Weights of a small transformer language model: attention and MLP in parallel.
Each number is 200 + 30 x the weight over its row's rms, rounded and kept within 0 to 999. Layers, rows and columns count from 0. The size before them is the row's rms in percent of the matrix's.

# up: layer 6 MLP up, 640x192, rms 0.152, rows 226-261, columns 0-95
# down: layer 6 MLP down (transposed), 640x192, rms 0.173, rows 226-261, columns 0-95
up226,097,243,172,246,223,172,184,205,192,210,133,184,184,177,216,208,195,182,114,204,222,189,157,206,182,173,251,245,187,204,203,186,199,211,227,213,212,201,183,192,246,221,193,194,263,176,130,192,189,217,229,129,266,227,211,241,182,263,188,201,235,234,255,231,216,246,162,178,210,207,179,181,256,152,240,220,208,177,200,187,175,179,182,209,183,191,178,224,213,171,226,238,232,164,188,213,163
down226,087,208,260,171,205,222,175,218,180,197,216,230,235,210,142,199,236,256,269,227,170,167,229,178,248,240,165,198,164,179,146,233,175,200,146,207,187,167,239,203,144,186,187,195,185,196,266,203,217,189,191,268,189,200,200,177,237,173,219,203,180,170,148,192,153,153,252,240,237,204,269,155,187,229,167,182,224,257,209,207,193,205,211,185,226,140,226,214,199,227,140,175,144,236,200,172,173
up227,105,253,188,170,144,184,149,224,235,169,205,194,222,161,188,214,200,195,182,185,189,185,183,178,204,203,160,206,193,144,182,164,206,193,179,255,220,191,166,224,190,189,225,163,208,206,216,199,282,194,195,171,235,253,249,213,231,260,195,187,184,202,176,266,203,141,215,209,183,189,206,204,252,199,113,192,222,180,180,190,179,211,191,199,229,156,165,201,208,300,224,214,193,188,188,186,219
down227,109,211,176,235,169,193,186,223,174,178,164,207,184,206,194,247,164,190,165,225,208,190,172,263,267,232,216,185,276,170,235,223,237,253,172,219,203,195,198,189,204,157,186,189,180,244,157,220,168,191,180,189,187,249,260,216,162,212,185,211,165,136,192,196,206,183,178,190,231,183,241,219,163,225,204,205,183,158,234,214,156,162,228,154,183,148,176,141,236,194,192,197,145,208,215,196,249
up228,095,203,226,225,183,238,196,185,184,201,252,174,232,220,200,206,129,217,184,263,192,195,191,193,216,255,167,202,220,218,208,191,179,173,188,125,206,190,144,209,198,215,168,190,158,183,152,247,189,168,178,194,222,171,197,252,172,203,167,220,211,229,209,144,262,201,142,235,195,185,221,157,206,216,181,204,234,129,190,232,216,191,213,182,232,163,208,226,220,250,249,228,169,226,195,141,203
down228,094,222,169,165,187,180,196,224,185,218,156,210,174,163,226,217,223,245,169,183,173,210,205,205,178,152,166,202,145,157,156,191,218,211,208,251,203,204,172,159,204,175,160,194,263,214,204,214,224,200,203,155,181,244,266,141,171,240,213,166,198,206,170,227,157,227,188,160,179,223,174,157,227,204,241,205,176,278,194,154,208,199,197,191,169,211,174,186,160,210,157,195,198,185,204,212,177
up229,099,205,196,171,196,156,158,186,209,226,170,174,171,246,219,224,198,161,198,217,235,172,260,186,200,174,224,193,203,241,206,199,234,224,149,129,149,184,181,139,198,170,230,191,211,238,234,189,211,196,230,170,229,224,264,166,190,173,190,190,204,231,168,227,197,245,238,244,168,234,193,213,228,194,220,206,223,193,255,200,219,206,274,200,208,235,230,174,211,236,200,204,253,184,173,183,195
down229,096,197,169,223,195,245,244,219,200,217,203,209,222,197,155,217,196,229,186,188,189,217,143,196,201,224,149,211,222,138,206,237,149,180,219,266,219,200,222,247,205,238,160,207,215,201,126,225,213,243,156,189,200,184,137,260,185,224,223,214,189,166,197,208,198,127,143,193,198,149,243,168,199,205,200,172,214,199,143,212,178,202,145,182,221,191,187,211,204,171,202,169,166,202,240,212,172
up230,101,211,221,222,166,202,167,252,219,151,233,198,200,188,188,137,186,162,177,203,201,190,148,154,229,234,180,173,173,214,189,176,212,202,172,229,215,211,180,209,247,205,179,187,205,180,189,181,190,183,195,169,195,261,181,203,234,214,203,223,181,215,129,200,216,203,213,186,246,193,184,177,130,222,273,180,215,242,207,218,190,261,159,165,243,201,201,201,216,167,214,191,179,211,267,251,206
down230,113,233,182,178,213,224,178,208,225,175,159,244,226,151,188,194,201,280,191,259,264,199,222,176,198,244,200,187,165,194,209,215,122,203,206,195,217,218,226,248,181,177,191,206,202,260,206,186,218,195,215,252,230,229,226,174,196,179,171,194,225,184,235,206,229,155,202,234,231,207,197,160,157,178,204,193,212,190,174,181,165,237,171,185,164,157,195,196,178,212,180,127,188,217,233,273,278
up231,105,224,199,217,187,261,213,175,158,201,225,179,207,227,183,168,233,196,179,235,190,213,148,218,195,253,173,166,223,206,212,197,244,237,173,235,153,119,242,199,154,162,214,205,207,198,207,210,235,223,231,176,192,210,216,219,247,170,232,187,208,209,218,195,160,179,224,187,222,163,190,197,219,178,196,214,190,180,219,181,190,144,225,210,245,184,214,202,213,223,157,228,158,203,148,284,182
down231,104,197,185,226,206,183,281,158,200,260,218,176,242,213,251,245,197,218,218,182,190,180,199,198,254,167,238,199,249,201,235,244,259,178,198,148,165,244,215,135,230,153,208,160,232,170,187,201,200,174,153,181,174,248,163,233,231,214,213,283,207,176,213,239,213,199,195,225,185,186,218,176,198,201,219,194,215,186,172,221,189,210,193,178,225,194,203,223,177,186,193,190,224,219,217,223,222
up232,114,219,188,217,208,241,253,166,167,213,276,205,162,259,205,201,197,185,206,205,251,240,177,233,220,182,212,176,156,211,234,202,224,182,207,227,250,200,202,173,192,207,204,110,237,203,221,200,249,215,179,166,191,287,226,150,169,182,178,202,148,215,153,144,186,177,154,143,250,178,243,149,237,168,179,192,222,185,191,161,201,218,196,180,206,202,211,152,173,194,211,192,226,159,229,203,204
down232,131,255,204,209,224,274,215,200,182,221,251,226,201,233,210,139,233,175,178,149,241,229,240,203,180,220,169,190,171,191,222,142,218,208,188,198,237,183,191,161,142,216,188,194,223,213,235,221,201,228,216,246,205,222,208,198,234,186,180,178,215,203,238,191,200,166,191,186,201,184,197,233,185,223,187,204,193,204,205,242,169,235,129,173,207,184,198,257,180,173,161,165,245,169,290,186,251
up233,106,234,159,184,211,174,148,174,182,149,191,142,198,190,185,225,200,200,146,191,179,167,208,195,216,188,172,171,218,173,230,178,267,237,195,216,214,200,123,241,133,238,217,231,203,193,202,224,230,211,173,158,185,191,248,190,205,168,196,210,248,210,192,198,227,225,245,192,165,162,166,192,210,178,201,141,190,211,145,205,208,207,172,177,213,219,188,198,192,234,206,142,145,167,185,204,230
down233,107,240,154,183,164,189,176,190,181,199,244,272,193,221,153,233,176,212,268,165,191,198,177,165,167,242,231,206,238,199,218,258,215,227,172,208,192,228,195,226,247,163,217,237,170,150,254,181,201,220,247,235,168,181,216,203,155,195,241,216,212,236,135,235,258,191,145,225,208,226,241,200,135,220,201,223,225,219,213,228,146,223,209,184,211,166,164,199,205,197,178,206,213,210,156,225,160
up234,101,228,208,200,215,272,259,162,138,180,202,157,204,226,209,243,186,189,250,193,218,185,208,240,197,165,186,179,224,192,214,186,233,203,218,171,190,200,204,183,203,202,223,194,217,152,237,182,286,217,231,192,191,196,135,153,152,211,197,216,131,252,262,148,196,173,218,146,215,191,204,194,224,202,202,189,201,212,202,231,206,182,210,226,183,184,190,180,219,206,242,189,257,170,198,236,179
down234,094,176,194,185,189,170,229,202,273,231,186,223,142,208,130,163,233,190,164,188,201,183,215,190,209,204,194,240,184,245,222,217,166,207,201,241,222,167,209,182,154,184,150,136,213,235,170,258,133,187,160,180,226,212,250,227,236,172,213,224,252,162,166,230,178,224,172,220,179,203,208,193,187,186,133,222,193,175,192,178,179,200,201,173,227,197,219,227,213,167,197,237,166,180,236,150,223
up235,092,223,218,261,206,204,241,159,183,199,205,168,110,191,226,217,186,213,216,182,188,188,189,177,203,278,175,201,200,167,208,182,138,236,162,217,209,228,182,210,224,233,140,205,170,227,233,210,283,173,259,224,153,195,168,230,172,172,181,205,215,205,231,178,239,189,186,234,194,189,198,213,154,163,243,182,180,191,207,179,214,190,228,163,196,211,228,208,219,223,250,229,160,226,175,168,222
down235,088,169,198,190,201,208,191,236,241,197,242,227,231,249,193,191,190,213,266,155,193,179,231,162,196,240,239,216,171,212,174,170,208,131,196,202,165,256,138,188,187,221,239,191,218,183,146,266,177,192,223,242,248,213,224,241,193,137,202,182,226,226,162,218,166,174,189,204,173,172,224,214,175,175,267,165,207,184,247,221,233,180,204,221,218,183,117,212,183,200,195,183,186,197,229,236,171
up236,088,172,215,169,241,222,192,227,228,209,206,199,208,181,176,207,193,151,210,212,174,204,196,216,291,183,170,187,237,219,186,193,191,188,193,234,198,180,247,193,205,203,172,179,161,139,172,165,188,201,185,238,197,240,214,146,200,182,179,172,161,191,203,209,183,184,187,128,226,202,219,201,222,151,172,200,166,209,264,253,186,165,175,219,233,194,169,206,168,184,222,211,265,215,188,237,236
down236,081,209,227,230,158,172,209,167,184,208,204,163,210,184,194,208,218,206,203,189,190,216,197,226,119,243,248,213,201,216,208,199,200,203,216,205,193,201,169,219,200,177,218,244,211,277,224,261,181,150,204,196,194,142,218,181,201,204,200,253,238,177,219,218,228,229,234,240,215,181,179,186,177,200,240,217,240,187,145,140,231,198,181,176,183,219,214,175,204,201,178,206,147,211,190,133,174
up237,101,138,196,211,230,244,164,235,192,214,252,172,204,181,178,192,204,208,209,218,166,175,183,240,178,209,179,231,174,206,220,241,222,206,226,220,153,209,201,139,203,192,206,186,202,171,176,197,209,168,177,153,276,151,211,158,142,224,132,241,146,206,218,186,227,211,213,175,203,201,143,198,176,210,247,190,155,129,240,177,226,156,222,206,233,186,194,187,145,251,183,213,193,190,225,199,229
down237,101,179,231,222,216,217,177,149,255,247,193,179,222,261,205,148,174,191,199,178,222,238,187,220,227,192,253,223,222,194,198,143,248,245,214,169,224,181,155,236,218,221,251,211,201,187,149,209,213,229,178,217,152,205,216,208,210,229,247,167,226,219,209,215,208,202,215,241,189,213,250,241,257,188,150,215,154,212,213,204,162,184,193,198,195,178,249,207,233,207,223,228,190,223,201,161,202
up238,103,172,169,203,215,199,232,188,189,166,206,190,192,202,224,196,237,215,244,222,196,167,192,236,166,209,175,209,181,207,240,211,138,210,232,225,163,199,206,155,197,221,205,189,260,200,247,170,238,121,207,195,197,196,192,167,228,274,210,192,170,200,233,239,239,196,200,206,224,150,229,214,168,221,198,163,169,240,187,203,188,220,242,195,175,220,175,186,204,171,230,170,162,180,209,200,169
down238,099,227,246,221,180,210,167,208,205,246,202,192,208,228,180,220,147,168,185,183,202,236,177,175,235,197,203,168,197,199,166,194,289,191,173,182,246,201,206,204,185,162,180,203,176,179,162,207,184,266,197,217,204,253,237,238,190,172,218,229,218,178,130,167,151,207,190,210,200,195,183,168,209,216,154,251,240,156,234,165,211,144,149,192,210,175,203,199,173,217,187,219,211,225,190,211,216
up239,098,200,195,137,207,166,225,181,197,198,239,171,177,227,276,198,162,218,162,189,188,220,169,189,171,163,187,243,196,181,173,183,208,203,208,227,207,215,175,179,206,212,209,192,179,231,204,169,211,221,233,219,176,233,254,171,164,171,163,200,128,214,268,243,271,189,163,209,193,235,184,234,156,215,251,225,209,211,198,204,229,215,238,164,208,240,176,193,245,213,230,173,199,186,183,214,235
down239,098,196,205,202,178,190,247,190,212,169,151,235,209,226,176,204,229,172,222,201,182,214,217,229,211,176,207,213,211,188,230,194,178,211,172,273,210,153,196,199,271,219,195,214,262,133,206,183,154,175,167,223,222,203,186,205,223,240,183,200,250,172,177,178,173,254,190,204,191,190,176,144,239,199,161,194,226,191,233,168,130,193,186,226,279,196,224,180,194,231,175,253,208,190,243,204,191
up240,100,192,207,196,245,205,204,187,179,120,173,159,195,191,185,197,227,226,207,198,162,225,202,263,169,164,129,131,186,174,189,257,226,189,228,212,161,202,186,222,203,231,196,202,205,182,167,253,189,222,132,195,232,169,247,254,211,194,174,204,180,214,226,190,205,170,210,144,226,174,195,168,229,194,215,147,193,176,243,200,213,187,209,145,200,166,217,148,233,232,192,223,221,141,185,159,205
down240,115,155,217,187,199,186,189,217,231,187,211,206,209,175,182,179,208,147,177,233,203,203,222,179,163,224,139,135,191,209,204,231,192,162,202,197,186,228,190,198,211,233,160,188,212,180,181,155,132,190,104,135,256,192,208,235,213,129,172,236,141,220,215,213,159,223,219,226,204,184,167,218,208,221,166,221,194,132,224,209,191,202,202,185,183,155,252,153,216,232,223,209,176,196,178,228,148
up241,092,195,223,232,206,175,205,195,173,250,167,218,203,194,232,246,213,271,209,232,208,206,195,195,220,167,198,284,176,221,211,204,243,184,222,264,192,186,230,165,205,191,169,193,196,166,190,211,214,205,240,256,178,224,229,233,174,235,177,238,164,255,195,221,269,249,166,168,206,184,193,192,255,144,185,222,194,211,206,179,183,246,224,193,196,200,132,150,175,245,149,230,163,206,191,208,249
down241,092,201,200,165,228,218,207,200,206,170,243,198,158,194,213,169,253,144,156,185,193,216,177,221,146,217,163,132,217,175,230,187,123,182,185,106,180,179,162,234,213,211,260,220,215,237,195,236,154,209,181,177,209,183,230,246,178,199,187,148,164,198,232,233,134,159,243,193,208,193,212,198,181,209,201,181,213,194,178,198,263,163,154,136,202,196,228,269,244,187,252,206,247,207,234,220,135
up242,101,233,197,196,199,228,248,168,160,197,174,191,205,169,158,142,183,183,151,205,150,233,198,200,188,255,157,156,191,182,183,211,167,230,244,191,228,221,188,259,249,225,175,170,228,199,243,194,168,173,214,229,163,239,155,200,190,190,241,146,207,185,230,252,164,238,235,211,182,182,231,192,208,160,257,240,212,233,208,264,217,240,180,152,207,195,192,213,268,203,220,184,211,146,193,217,144
down242,103,234,163,185,222,228,240,217,198,182,167,164,256,185,212,158,184,154,155,230,231,199,196,189,172,195,198,169,195,208,216,205,156,209,182,177,219,239,197,217,216,192,218,186,193,245,183,128,190,182,193,169,241,194,204,251,192,214,203,208,203,181,247,209,172,180,196,225,207,237,232,272,227,174,219,165,212,205,221,174,187,206,174,221,177,191,195,141,201,205,160,284,202,218,155,161,126
up243,103,178,264,227,187,213,206,169,154,205,205,170,169,240,196,236,166,201,248,193,191,146,220,189,200,181,180,265,221,196,197,172,208,213,208,210,195,227,237,185,195,234,151,271,213,206,221,219,239,149,190,199,154,157,188,178,170,209,134,215,203,215,216,231,188,246,183,166,191,160,174,166,200,261,198,187,156,207,262,192,180,165,169,235,204,205,195,190,210,212,159,215,175,222,211,256,235
down243,092,234,175,291,206,213,252,214,162,216,246,201,197,171,182,146,199,200,196,233,208,246,223,236,163,209,178,224,198,168,195,229,159,174,136,189,169,172,194,165,218,186,234,139,181,219,190,199,210,226,237,198,210,162,163,194,202,182,224,209,245,190,146,181,225,153,239,219,216,238,188,222,199,194,234,131,258,222,160,227,193,143,214,162,189,188,184,216,182,193,215,241,219,203,189,147,162
up244,092,193,221,129,192,178,224,194,190,196,187,211,214,170,184,222,200,159,203,153,223,168,218,270,214,201,211,150,197,166,205,202,149,209,222,182,198,169,168,182,214,236,181,203,222,162,218,226,164,166,212,212,199,227,202,163,191,185,158,198,189,189,195,192,201,231,247,226,205,220,139,221,194,218,245,171,222,219,212,191,186,243,208,263,238,195,209,178,200,202,194,212,158,223,194,128,200
down244,083,254,200,231,216,153,188,221,244,235,219,176,152,211,203,212,219,231,206,254,180,225,147,145,188,182,186,237,238,268,232,230,189,179,210,187,238,253,249,205,173,190,198,174,172,158,218,147,193,214,209,185,251,188,192,249,217,237,219,231,213,195,195,208,165,165,189,235,238,196,250,222,158,198,200,264,164,190,176,207,196,184,192,141,194,179,156,204,163,183,179,156,212,198,198,254,204
up245,098,207,198,193,208,196,222,216,171,217,277,199,249,248,244,196,190,169,176,256,263,214,176,219,153,244,179,188,163,182,168,221,224,242,191,234,261,197,165,232,153,228,150,182,216,229,214,173,184,195,199,215,226,211,167,183,151,199,154,171,220,225,242,166,222,197,262,158,175,153,199,231,199,211,202,179,220,182,220,205,187,206,205,200,149,248,196,181,222,221,210,186,244,164,165,140,253
down245,099,208,262,151,222,168,233,252,207,227,165,183,219,203,186,217,227,237,201,213,153,216,213,154,162,146,178,160,211,193,215,175,171,175,197,196,212,148,214,179,183,176,225,148,162,178,225,154,192,169,186,185,214,206,170,207,187,215,166,212,167,184,212,248,192,206,224,275,229,231,169,199,185,194,187,172,153,182,162,206,283,206,210,211,218,193,210,259,247,206,253,186,191,219,166,127,167
up246,102,205,139,240,225,210,185,202,165,208,177,163,236,191,209,250,200,192,172,226,176,202,148,203,181,238,249,203,168,212,208,177,149,211,215,248,227,200,196,135,221,225,211,217,207,235,174,237,217,193,218,116,242,219,137,232,142,182,193,183,193,156,196,218,203,214,220,240,195,168,249,217,202,214,165,278,221,235,195,164,195,226,174,194,182,212,209,148,188,184,194,184,204,235,253,161,210
down246,102,203,156,141,271,191,177,199,184,156,198,221,155,284,197,177,233,192,210,143,156,211,244,177,202,137,117,132,202,189,200,231,224,192,211,185,203,207,170,186,223,207,185,203,212,170,182,198,211,196,221,231,190,186,228,215,207,126,196,172,175,217,221,193,171,160,169,215,185,235,146,176,185,172,153,207,231,194,216,200,157,217,210,219,232,163,244,182,249,140,174,235,152,197,179,201,180
up247,103,220,228,202,213,185,184,218,211,229,192,176,175,184,158,256,240,239,173,196,218,190,223,222,202,171,169,226,179,243,228,244,145,185,225,205,211,182,190,203,177,191,259,183,177,203,227,191,143,197,239,215,189,244,261,217,207,181,218,149,168,190,241,195,204,206,188,192,189,232,236,213,225,171,204,176,168,220,201,227,199,201,221,138,198,186,215,234,230,190,198,191,202,217,267,218,218
down247,099,213,185,209,205,172,183,177,177,225,200,197,202,240,169,173,188,227,203,176,187,215,193,193,192,251,221,189,200,133,172,188,217,212,187,104,236,185,190,212,175,240,220,226,223,144,153,207,172,227,235,203,177,190,156,172,160,183,159,253,138,218,217,222,162,202,200,204,240,159,208,156,225,230,185,203,227,234,241,201,220,194,187,211,161,192,217,144,192,200,190,172,262,175,165,176,235
up248,101,207,231,179,159,236,215,178,156,189,268,203,273,215,177,212,193,201,162,201,159,213,221,199,172,195,203,215,202,211,227,194,244,230,181,243,146,230,183,244,173,165,196,209,246,218,266,234,220,185,218,191,247,229,154,200,198,180,190,233,234,154,184,230,186,190,238,197,161,215,194,246,212,170,253,217,221,172,193,223,172,165,209,237,191,206,255,230,193,194,205,185,271,229,235,180,222
down248,095,201,166,144,203,191,253,188,185,172,193,235,147,230,195,221,207,235,242,177,192,222,166,191,230,186,177,173,187,163,225,250,164,224,186,199,184,215,267,201,186,171,175,182,188,181,163,165,184,165,188,209,226,200,248,200,186,237,165,187,182,198,219,188,234,214,226,164,200,220,233,156,209,208,173,189,171,229,200,235,187,254,199,157,243,174,248,231,167,249,223,189,228,182,206,259,182
up249,100,174,214,135,212,205,218,211,173,190,183,200,244,221,203,189,252,197,229,186,215,205,209,204,186,219,176,215,183,202,169,158,198,219,227,188,181,194,221,218,241,237,197,173,236,195,150,161,153,236,177,162,199,209,191,209,195,229,239,183,253,208,182,173,163,247,173,250,205,200,259,166,197,209,194,231,231,200,230,186,211,153,176,195,229,241,239,186,150,212,173,154,183,150,249,127,199
down249,096,182,208,208,210,216,172,183,193,196,139,200,170,193,218,264,149,179,189,246,204,189,183,240,199,139,237,203,231,126,266,187,189,186,205,212,213,185,173,164,208,179,208,243,203,174,218,205,181,199,265,210,190,188,226,210,226,174,216,193,227,247,195,226,216,195,215,111,224,175,222,212,192,206,228,263,175,172,208,195,199,212,233,253,173,204,185,221,223,221,189,189,232,214,189,224,166
up250,103,187,244,238,164,195,200,211,246,212,212,124,168,185,207,224,203,173,208,186,182,234,240,170,223,222,168,184,234,201,172,202,271,226,190,178,203,208,145,225,242,187,178,169,119,205,141,243,214,191,261,205,182,162,169,210,163,223,224,231,210,203,185,169,164,186,213,163,189,222,232,221,183,154,192,214,162,167,191,238,192,209,195,159,206,230,200,230,212,194,155,210,183,169,233,173,188
down250,100,171,231,199,248,180,241,170,269,232,184,255,204,156,236,172,240,240,221,158,210,199,194,183,174,226,164,250,266,196,237,208,168,199,204,206,279,247,254,199,195,225,175,168,214,224,150,164,197,224,183,219,178,170,180,179,210,227,157,152,170,198,161,213,209,207,168,175,203,188,187,201,228,212,245,218,206,241,229,217,211,166,214,226,195,192,227,231,202,183,198,212,240,195,117,235,265
up251,093,204,195,194,226,234,173,127,229,197,210,169,198,147,163,239,257,182,164,225,197,201,209,239,197,177,161,214,167,185,162,188,169,195,184,195,169,232,213,242,172,210,245,226,199,228,203,196,224,113,260,177,217,131,189,201,139,185,206,185,204,202,235,233,171,231,224,198,188,190,227,208,209,131,182,173,241,185,197,172,216,203,171,153,214,135,266,226,221,192,219,200,248,240,255,246,246
down251,088,202,251,192,221,154,226,213,193,254,203,234,201,201,275,177,156,246,165,199,274,202,163,184,151,153,237,148,286,189,230,208,215,198,211,198,236,190,194,217,226,189,166,231,190,173,183,179,198,205,176,233,174,253,241,200,203,179,209,242,304,200,169,194,166,175,140,208,236,179,183,209,188,244,201,212,190,160,233,217,154,203,152,210,217,243,189,128,168,171,204,191,127,224,155,176,168
up252,100,164,248,253,192,179,249,244,281,212,198,197,225,172,209,165,245,204,186,212,211,227,185,261,209,192,239,205,215,209,222,246,187,192,243,221,188,162,200,239,208,281,176,204,208,202,179,166,192,181,163,143,184,160,224,250,250,233,261,180,186,165,149,188,237,235,205,244,183,210,249,185,237,210,247,200,220,220,217,229,201,275,238,176,212,214,251,215,212,231,197,168,214,202,211,195,230
down252,100,242,140,199,171,227,146,159,166,184,193,240,178,229,228,226,156,191,203,189,175,241,213,198,171,152,142,234,236,215,153,245,198,205,200,107,177,192,203,193,185,166,262,197,215,201,168,217,235,242,167,198,174,259,212,178,175,195,232,202,177,228,239,172,217,213,182,185,213,184,177,169,157,167,165,191,111,227,192,161,195,219,199,188,225,227,187,207,184,223,238,222,213,193,245,196,209
up253,102,192,210,171,200,198,223,171,138,122,214,189,207,229,208,205,219,195,209,196,208,215,177,194,206,234,134,197,195,162,201,217,145,210,199,158,244,171,176,231,232,159,231,234,204,217,192,221,248,199,218,223,178,192,209,199,222,130,181,189,206,199,170,124,184,207,245,181,186,195,218,214,206,202,192,185,185,196,191,204,164,183,200,204,169,193,170,180,189,272,207,178,199,180,265,209,156
down253,094,251,269,229,136,221,239,212,220,285,242,209,177,155,182,218,184,226,209,203,167,217,159,194,245,150,201,243,259,183,210,228,233,151,200,192,207,179,204,183,150,181,178,236,173,193,210,247,183,231,177,255,151,242,169,245,217,211,248,251,231,176,211,199,192,195,202,230,238,227,203,166,171,233,156,192,157,243,200,188,216,255,223,153,182,221,207,201,172,167,185,217,154,219,154,277,217
up254,103,216,233,199,181,159,183,197,232,198,149,234,209,228,212,186,197,178,202,249,199,230,189,220,240,176,205,170,214,236,176,219,145,168,202,213,232,239,259,234,205,241,191,209,213,203,169,214,229,160,256,161,204,243,214,170,231,213,177,177,185,211,156,253,170,260,180,204,159,198,210,218,224,205,216,255,254,196,235,200,195,281,171,163,237,206,206,176,221,284,208,164,204,163,185,194,201
down254,101,185,172,202,234,188,172,216,253,268,164,199,197,204,227,203,213,178,178,219,231,204,154,264,250,216,216,225,151,220,179,212,215,190,198,136,239,200,247,203,229,195,195,203,226,181,238,204,164,132,257,197,155,189,202,233,157,222,238,211,174,139,179,217,210,212,179,138,231,189,244,223,137,203,179,189,192,223,193,194,182,197,195,185,230,234,186,162,165,223,203,256,168,196,208,264,208
up255,093,235,166,188,239,183,216,205,189,288,176,194,189,205,207,231,150,177,239,184,162,165,168,221,233,204,193,159,228,225,224,172,201,259,257,213,239,223,223,180,195,233,259,209,208,215,196,174,185,254,237,210,210,237,239,195,174,169,247,208,231,196,200,234,200,197,201,188,220,206,231,195,194,187,208,206,204,208,173,254,184,206,214,193,146,227,159,216,191,197,197,202,239,200,219,171,163
down255,087,181,141,189,196,234,166,188,191,148,211,226,239,198,195,165,176,213,172,195,232,220,247,194,143,227,205,213,208,194,168,160,194,182,179,227,197,148,211,202,205,178,177,186,168,158,213,254,254,132,158,191,200,162,158,172,179,221,165,180,192,216,186,183,154,173,225,204,199,185,162,190,214,238,204,172,198,186,187,136,193,215,216,194,242,184,260,176,210,228,189,145,145,193,207,198,224
up256,103,177,214,201,213,194,186,153,258,176,144,224,215,162,180,224,178,206,173,240,196,195,173,181,219,137,220,229,254,189,251,139,145,262,208,215,198,241,160,204,206,219,171,148,193,127,185,266,220,221,199,225,169,218,223,213,151,258,215,208,197,193,211,196,239,234,177,260,216,203,218,246,189,175,219,214,185,215,210,170,218,199,219,182,207,217,180,195,243,139,190,226,199,177,169,222,243
down256,119,168,176,203,220,241,230,155,217,184,121,193,168,228,183,182,171,206,154,225,191,160,185,236,143,197,126,209,236,211,198,182,217,252,187,217,200,214,252,198,199,202,189,209,245,240,164,210,206,208,218,182,240,236,222,223,186,194,246,165,160,174,194,222,218,183,201,238,174,164,204,198,209,195,157,174,197,181,224,218,191,178,171,223,223,244,228,281,206,215,178,143,207,167,243,229,210
up257,100,221,247,173,213,184,219,201,151,217,196,181,218,227,230,221,217,179,234,175,209,200,183,184,189,187,186,216,253,172,159,209,125,187,266,229,197,175,191,216,164,211,197,241,202,171,194,195,170,136,164,188,151,231,215,188,175,208,305,223,254,190,187,209,228,174,226,214,194,213,172,222,184,201,156,229,224,184,241,186,225,176,156,194,185,250,205,239,211,216,194,225,236,254,228,239,190
down257,094,202,236,126,158,192,221,194,180,216,182,197,182,212,212,196,205,216,199,214,227,224,233,258,227,208,231,224,220,171,187,223,192,249,220,145,186,239,209,204,277,212,218,242,141,227,226,185,156,233,192,152,217,283,168,173,191,184,166,180,237,174,215,209,143,177,254,192,203,216,181,193,224,194,193,198,232,243,188,227,191,163,170,174,208,161,214,226,132,197,222,220,274,193,189,217,218
up258,093,237,218,202,244,227,223,218,187,179,222,237,194,189,235,192,202,194,176,217,163,202,176,172,202,220,231,233,227,207,213,213,247,208,189,185,157,202,206,192,220,213,182,164,235,213,148,201,226,207,126,190,179,267,216,163,235,217,123,163,231,140,223,189,255,199,196,229,204,260,182,235,242,253,203,184,217,239,229,177,171,237,200,156,172,148,159,193,210,225,275,221,131,131,213,201,229
down258,088,180,172,196,174,203,177,179,225,245,194,156,202,219,157,230,200,185,221,205,216,182,229,210,178,185,173,167,206,195,198,213,201,154,229,194,222,217,196,197,189,153,194,252,178,183,238,207,181,214,242,208,203,152,198,222,161,211,279,217,184,202,209,165,187,225,177,161,164,130,222,166,152,169,215,234,184,173,178,226,238,148,203,235,250,258,205,218,201,184,153,173,251,242,193,201,162
up259,097,202,174,207,154,186,172,174,194,160,201,193,152,238,221,184,168,224,176,199,197,214,211,204,194,151,189,212,190,185,230,230,194,229,188,222,176,208,191,166,130,189,235,174,247,232,174,250,134,161,201,224,185,206,133,173,181,219,200,190,182,201,253,185,188,133,203,206,171,170,212,170,167,232,186,195,172,229,231,206,162,170,189,202,226,239,214,240,238,209,240,187,200,253,205,247,262
down259,089,215,225,253,190,188,194,238,227,192,209,195,274,171,178,255,255,163,198,212,221,166,192,216,165,253,182,184,234,199,209,222,262,170,241,168,210,238,192,210,219,214,152,181,141,230,192,175,235,185,176,153,216,188,231,197,235,220,198,233,202,215,170,245,210,224,179,253,209,195,204,229,228,172,197,170,241,183,186,163,205,216,196,195,187,195,168,220,153,229,177,196,210,161,193,192,137
up260,107,249,194,198,215,295,217,126,163,233,208,232,177,195,236,210,210,223,197,146,214,216,183,177,229,175,137,232,200,193,191,230,139,161,159,248,157,165,204,217,138,167,245,197,188,179,179,196,170,185,197,238,203,211,238,225,189,171,220,213,221,167,194,176,165,178,194,172,193,247,216,202,180,170,150,151,209,186,216,209,171,182,136,160,203,179,251,139,221,214,180,254,208,218,197,225,168
down260,109,170,270,179,228,163,200,183,174,214,300,265,154,165,182,178,214,191,191,244,214,206,198,166,240,168,232,159,235,226,215,173,238,200,245,168,181,200,175,202,202,222,255,223,213,167,190,245,206,174,218,168,175,201,187,213,173,243,167,192,221,194,203,195,200,169,184,145,212,190,252,203,171,230,173,216,195,187,212,195,233,202,162,192,217,207,215,160,195,272,186,182,176,190,172,176,203
up261,099,198,204,174,170,189,194,179,205,177,172,233,151,211,261,241,222,141,194,239,167,239,137,153,209,219,213,215,209,245,200,212,194,203,153,168,263,194,150,218,208,185,198,162,229,182,165,203,195,195,196,144,249,187,198,240,159,174,250,166,216,178,212,201,231,196,178,208,135,230,148,206,222,171,200,245,253,146,217,156,159,167,180,184,141,217,206,175,212,144,165,143,214,234,215,200,215
down261,098,166,226,163,215,174,243,144,144,190,204,175,239,175,206,149,226,182,196,159,190,193,221,198,192,183,205,210,176,150,230,218,241,170,231,206,233,203,212,122,180,203,216,211,259,214,217,256,199,187,177,259,183,232,255,151,216,207,211,194,229,206,167,171,199,207,203,218,187,181,217,219,145,113,185,170,160,219,199,240,124,161,198,169,218,244,176,222,199,229,218,224,210,203,201,197,167